Weights of a small GPT-style language model, trained from scratch on English Wikipedia.
Size: 9 layers, MLP 640 SwiGLU, 7.81M parameters.
Training: a variant of Muon for these matrices, 170M tokens, 5442 steps.
Each number is 128 + 32 x the weight over its row's rms, rounded and kept within 0 to 255. Layers, rows and columns count from 0. The size above them is the row's rms in percent of the matrix's.

# layer 3 MLP down (transposed), 640x192, rms 0.198, rows 49-54, columns 0-191
size [100 101 105  99 100 102]
[[155  78 143 117 142 127 176 160 101  94 161 139 170 140 178 114 134 119 177 114  64 139 154 155  97 125  76 152 124 122 155 164  89 158  99  47 139 114 100 117 121  89 158 133 158 115 171 180 108 150 123 171  98 171 172 115 167  75  98 129 158 120 113 139 103 106 136 154 130 149 127 131  96 141 101 117 138  99 103 101 164 101  49  97 112  63 128 106 109 103 129 192 120 138 150 148  89  90 162 143  77 121 126 122 119 113 146 123 128  74  51 132 146 114 118 109 137 167 130 120 111 109  80 101  86 154 126 160 185 162 165  94  56 198 152 144 144 181 183 148  65 168 137 132  94  99 166 142 124 116 146 121  82 144 140 144  59  59 127 133 134  21 113 140 116 149  95 126  79 133 150 131 136 154 103 111 156 158 124  89 105 140 145  91 132  98 179 161 126 197  96 130]
 [ 73 102 146 155 143 126 163 163  76 139 132 157 126 156 120 156 154 106  96 118 146  81 115 147 113 159 136 177 117 107 159 162 115  69 127 102 125 135 135  93 166  96 106 116  74 115 144 154 122 141 135 145 158 124  67  49 111  64 152 161 171 168 102 110  93 121 162 126 176  86 104 133 159 118 108  75 134 134 212 110 176 143  96 101 109 140 113  45  94 114 116 123 122 128 161 122 115 195 148 146  62 146  83  97 114 153 140 174 170 116 180 112 109 107 149 159 151 135  45 130 173 148 150 136 117 103 128  88 185 114 111 111 126 251 123 142 159 154 179 164 119 152 157 136  72 113 133 173  79  66 101 138 163 103 157 123 143 122  90  70 102 144 143 148 137 147 139 112 132 163  81 185  95 158 169 131 131 156 131 167 124 159 122  86 160 142 121 125 111 123 162 101]
 [134 112 146 148 152 113  60 120  92 164 126 176 190 148  89 156  99 184 109 107  81  97 112 117 113 157 157 114 185 119 150 200 136 147 138 144 147 169 141 135 176 131 148 128 133  98 125 131 114 106 137 133 181 147  79 140  91 121 150 154 138 188  79 136  97 152  67 146 154 106 145 168 178  96 164 102 159 243 142 122 137 142 117 163 132 170 116 136  80 110 136 155 121 115 115 103 131 123  77  63 125 126 183 133 123 109  86 136 182 107 111  94 117 172 189 107 127 142 102 131 136 159 150 101 108 134  68 143 119 242 200 173 106 218 169 126 164 113 105 193 110 120 170 124 111 106 130 138 126 171  94 131 152 126 104 114 127 120 157 181 117 133 146 114 129 176  87 108 148 154 165 133  76 109 140 121 150 118 113 161 127  97 153 104  99  94  76 156 130 134 174 123]
 [161 124 133 115 114 110 137 180 105  95 142 194 162 188  90 116 176 163 182 135 107  80 110 105  94 169 125  92 112 140 103 109 100 171 129 124 112 116 118 102 134  93 134 108 101 117  71 125 177 150 147 149 158 109 167  90 108 132 154  82  73 189 139  95 126 120 161 126 169 118  87 152 161 191 115 158 137 143 107 139  67 146 151 180 107 188  75 115 137 165 133 150 130 118 143 170 163  74  87 123 161  89 145 130 109 155 119 201 145 121 136 131 141 160 103  82 131 131 124 113 124 111  91  69  90 153 126  97 181 148 177 135 125 121 152 166 129 125 141 118  90 145 111 184 183 138  82  82  87 148 160 136  87 146 131  88 111  82 169  94 134 111 152 130 158 115 164 123 148 166 141 124 107  34 147 155 150 198 130 112 121 233 170 146  68 143 140  81 106 163  88 147]
 [146 153 146  82 149  97 147 141 157 115 167 130 142 138 133 130 106 149 139 113 122 174 142 129 115 128  79 118  70 110 206 169 157 149  98 106  87 144  92 200 195 144 128 163 150 117  97 162 175 119 120  93 195 102 112 139 103 162  79 112  91  43 162  78 104 185 154 101 131 156  86  80 107 121  90 123 115 181  97 109 158 113  82 169 160 177 140  94 108 135  80 139 122  97 157 135 184  83 155 109  83  93 124  67 163 130  92 150 117  99  84 115 154 104 101 106  60 107 107 129  96 125 104 123  77 113 133 155 142  90 151 152 111  62 164  76 106 110  98  97 102 134 124 128 135 106 141 131 133 168  88 169 140  93 148 152 205 139 144  74 117 161 154  97 114 180 105 120 121 162  95 149 132 192 134 130 116  78 147  86  83 134 101 124 152 101 115 165 103 144 128 201]
 [ 95  85 158 110 140 167 128 106  79  93 139 145 131 101 139  84  96 100 139 134 172 130 114  67 147 119 160 120 162 117  90 175 149 133 144 122  38 151 111  82 146 140 133 137  73  78 116 141 143 120 164  99 172 106 131  98 117 113 119 148 152 151 116 153 161  82 143 108  64 119  76 104  71 164 150 156 148  78 100 116 127  92 153 148 163 141  98 132 151 169  97 151 149 156  95  88  90 153 120 124 113 115 146 120 126 144 160 106 149 101 147 101  78 131 199 161 154 153 156 142 122 166  99  66 147  96 127 153 155 193 163 157 129  95  34 174 119 197 166 106 104 136  68 146  90 142 106 162 155  94 174 145 163  75 154 128 157 138 129 129 148 105 148 106 186 152 139 137 116 128 112 137 130  89 134 161  94  71  71 146 109  63 110 116 178 105  36  56 136 148 117 131]]
# layer 3 MLP gate, 640x192, rms 0.17, rows 50-55, columns 0-191
size [105  97  99 100  97  92]
[[130  74 139 122 123 137 167  89 152 127 142 163 157 148 100 146 146 211 133 165 133 152 104 140 133  97 138 141 118 128 153 165  83 139 161  96 140 112  97 150 113 171  91  79 133 177 138 144 149 151 101  98 169 146  86  75  99 115 190  87 127  95 138 123 140  89 110  83 117  97  91 122 106  96 111 128 160  95 142  28  87 131  89 155 132 120  80 168 172  66 131 171 157 152  94  93 148 203 177 118 116 149  74  91 135 193 115 120 116 106  96 137  99 210 161 120 114 169 181 172 173 144  92 115 116 187 117  67 101 143 101 109  68 101  91 150 158 148 161 101 169 169  74 144 122 116 149 156 154 162 160 137 141 120 151  71 140 118  98 114 126 144 130 149 109  95 148 108 128  52  83  86  78 149 139 108  95 176 128 141 152 122 108  99 130 132  96 114 115 105  97  70]
 [115 131  79  94 136 106  96  74 193  74 126 137 104 101 141 141 138  96 112 131 131 114 109 123 162 119 140 130 149  84 112  84 141 184 116  42 150 178 123 133 150 115 148 136 140 142 136 103 161 152  80 136 181 118 137 104 123  90 186 136 116 151 130  93 190  88 131  43  96 194 160 131 103 153 166 134 104 117 173 140 111 125 127  74 137 163 107 160  79  98 133 141 129 130 150 134 163 122 151 139  62 157 127 155 119  41 128 128  92 123 175 151 102 139  97 163 170 167 121 170 143 113 201 144 146 156 144 115 140 132 105 153 141 158 124 130 166 131 122 150 117 142  84 121 137  60 110 127 144 150 132 139 124 116 157  90 127 117 148 148 140 141 119  70 104 115 169 111 176 170 167  88 156 159 226 117 175 151  77  62 116 143  92  28 162 103 188 167 160 160 126 134]
 [154 130 139  56 148 159 132 117 166 114 113 113 160 109 129 160 102 117 134 104 107 135 128 146 111 124 118 131 128 163 134 176 110 167 104 120 119 131 134 137 110 165  65  91 133 187 113 166 126  60 145 120 146 140  80 125 102 135 125 150 104 186 123 158 125 174  71 174 167 118 126 103 199 138  64 162  76 102 156 108  62 118 111  95 160 119 170  98 141 121 121 147 102 171 101 102 162 125 117 100 116  83 130  66 125 196 134 151  94  51 127 133 136 114 137  44 165  79 154 134 131 170 159 122  98 111 144 132 128 177 126  58 204  82 156 172 182 186  87  82 170 112 140 126  84 142 131 132 142 150 106 154 156 129 141 103  95 134 100 149 100  90 141 113  99  86 127 163 172  80 132 135  87  60  90 140 183 113  68 116 128 184 140 129 135 133  80 116  88 161  87 114]
 [134  93 138 131 124 101 113 104 105 131  50 146 138  99 192 148 120 130 103 143 137 165 123  83 157 139 100 123 156 139 102 107 171 140 157 122 108 140 102 203 124 131 138  87  86 109 174 172 146  80  75 125 114 114  68 165  95 109 150 115 190 140 135 129  94 139 111 113 126 140 138 138  70 188 188 168 126 148  78 104 130 160 100  70 160 173  67 182 137 158 159 156 180 135 149 148 109 103  99 102 115 130 122 167 122 107 141 195 124  99 170 123 108 128 167  96 153 115 104 117 157  92 134 107 149  70 122  91 129 105 135 167 106 129 145 101  93 160 188 101 156 171 103  80 149 161 134 109  92 143  80 106 119 116 138 106  81 116 106 123 152  70 148 183 166 107 160 147 174 132 162  90 113 137 111  81 172 152 112  43 153  77 172  92 167 172 206 194  99 120 115 121]
 [159 153 138 148 136 114 110 118 106 126 148 122 177 151 125 129 129  93 114  93  91 155 183 152 126  93 147 161  95 145  74 168 147 144 131  86 197 107 144  85 106 107 141 116 167 148 187  97 115 126 132 166 145 141 119 119 147  99 137 142 163 139 128 105 177 164 163 136 141 165 164  87 113 141 145 146 146  65 137 119 139  69 157  50 132  90  76 137 147 130 136 124 116 125 143 170 167 146 148 102 142 155 141 134 110  81 131  64 121 101 194 191 115  98 136 217 206 145 187 127 104 164 156 149 121 100  97 116  92 148 207 113 137  99 129  99 135 141 138 205 106 117 128 133 123  51  91 119  77 153 147  97  78 144 119 117 120 103 146 141 186  85 119 182 170 103 126 131 129 165 183 166 201  99 104 133  84 140 144  92 150 115 120 111  86 169 177  51 143 141  94 123]
 [ 57  82 120 151  77 149  97 111 160 118 117 166 102 148  59 138  51 169 131 104 183 101 137 135 143 160 156 157 151 123 143 112 102 147  72 151 151 112 182  55 139 140  99 134 119 135 103 136 172  71 120 111 155 111 130  71 147 108 168 142 151 105 142 152 105 122 131 136 149 192 109 141 126  80 122 109 141 156  96 102 115 126 100 113 135 111 147  96  82  61  74 145 139 116 190 158 129 122 132 135  71 142 110 116 111 162 101 178 149 131 167 106 123 149 164 219 164  54 143 118 140 164 143 132 124  93 100 130 151 146 127 150 122 165 101 134 123 123 123 108 165 110 151 172  89  27 191 124 141 184 139 124 146 119 146 108 113 119 139 159 166 121 176 104 121 112 154 100  87 143  40 160 161 127  79 139 102 168 121 139 133 141 132  75 176 164 115  71 138 190  92 161]]
# layer 3 MLP up, 640x192, rms 0.175, rows 50-54, columns 0-191
size [ 99 102 100 100 108]
[[134  60 148 163 148  74 113 153 120 115 173 109 162 205 181 123 176  99 129 138 179 118 140 183 142  90 138 110 149 131 113 143 137 122 150 153 132 174 158 138  99  92  84 199 118 136 126 178 160 103 187 141  81 115  84 145  82 174 171 194 148  80 121 108 119 148  83 124 128 122 160 169 204 148 137  88 123 111 149 134  79 170 127 111 137 137 177 123 101 151 112 112 109  85 139 129 145 125 167 146 153 121 173 153 121 152 154 152 117 132 114  95 136 136 112 122  98 138 145 129 149 156 123 212 177 140 124 162  72  65  96 220 175 181 135 119 192 120 157 152 168  96 113 129 121 157  98  94 124 169 128 137  71 133 124 130 114  79 148 110 131 141 166 207 133 110 135 158 120 150 143  95 106 179 141 145 136 148 134 104 166  84 134 169 177 172 157 130 169 178 127 178]
 [149 134 179 108  69 120 184 120  83 101 136  86 126 119 108 174 135 108 106 136 123  93 145 132 109 172 157 138  88 163  83 127 103  44  58  90 196  89 115 136  93 160 121 132  91 132 121 135 116 163 141 156  70 120 113 174 135 160 157 119 148  87 117 141  96 135 157 209 123 170 120 150 111 109 129 133 153 148 154 182 192 125 119  88  81 135 146  90 146  57  82  90 119 129 113  90 116 156 134 112 125 144 174 141  77 102  92 143 129 133 100  61 170 141 143 188 146 156 112  73 121  90 103 125 127 158 158 136  95 166 165  87 117  73 118 122 132 114 133 114  58 112 150 131 133 165  95 187 124 128 132 148 179 147 155  90 144 120 184 114 120 182 122 148 105 143  18 124  70 144 135 131 128  99 123  70 165 123 135 160 105 110 139 141  75  98 113  92 100 173 144  99]
 [104 116  76 141 137 163 152 127  81 127  99 143  86 192 126 157  92  86 133 120 152  63  99  95 130 164  88 155 137 117 176  43 104 221 140 126 140  73 107 137 115 116 109  85 187 149 165  82 146  91 115 131 128 158 169  68 165  55 142 113 109 132 118 118 172 143 170 138 149 110 138 192 118 146 174 148 126 140 157 154 117 113 134 116 146 114  51 167 133  93 145 140  82 168 100 113 131 127 201 187  91 112 115 137 151 101 105 159 112 101 105 170 110 111 182 161 165 166 121 136 121 115 146 112  90 146 141  84  52 159 205 122 134 124 130 119 115 130 147  72  79 171 141  94 117 156 104  58  85 152 128 101 150 116 184 112 130 113 156  86 113 115  97 130 129 139 180 167 123  73 140 199 125  94 115 100 130 136 141 141 129 159 104  87 151 148 130 121 112 175 128 121]
 [114 179 117 122 131 116 148 155 163 130 169 167 141 148  89 151 135 104 152 115  97 165 137 132 111 133 142 154 125  67 189  97 117 111  73  73  92 169 122 125 115 105 112 148 142 162 102 105  93  86 166 129 170 143 121 107 132 142  92 146  88  96 124 153 178 177 139 122  94 130  44 111 148  77 103  89 145 177 107  95 136 148 188 115 138 162 145  88 114 121  99  81  65 107 116  50 173 108 182 132 120  68 148  84 134 166  87 111  91 150  28 113 101  98 164 134  85 160 123 141 123 191  97 177 115 179 145 163 136 172 150 161 125 143 106 120  95  82  94 131 140 158 138 146 131 120 108 194 138 159 189 151 160 174 129 160 121 106 187 200  90 126 118  94 133 123 112 112  75 114  85  87 132 205 120 110 120 115 156 156 138 138 138 154 144  97 115 157 122 117 153 172]
 [220 119 112 129 113  87 158  72 124  89  85 107 117 163 199 113  72  73 132 101 121 103  58  83 126 108 140 166 153 114  73 113 165 113  92 133 143 139 112  75 142 125 148 128 160 193 136 108  54 139 122 111 122 120 135 163 155  93  99 142 173 153 153  85 116 102 159 166 122 119 134  95 160 137 171  90 117  47 162 138 132  68  78 168 108 132 112 129 118 170  71 128 145 126 139 136 128 103 106  78 126 150  72 126 138  76 151 160 162 132 108 144 171 105 121 132  83  89 152 149  94 119  98 163 127 105 129 150 106 156 149 137  88  53 121 107 148 146 119 147 117  71 125 180 112 163 110  90 162  73 136 154 142 165 111 133 163 119 117 124 169 113 144 177 190 127  89  97 131 148 160 140 132  88  88 101 139  76 106 205 181 137 108  73 141  87 101 113 110 110 141 188]]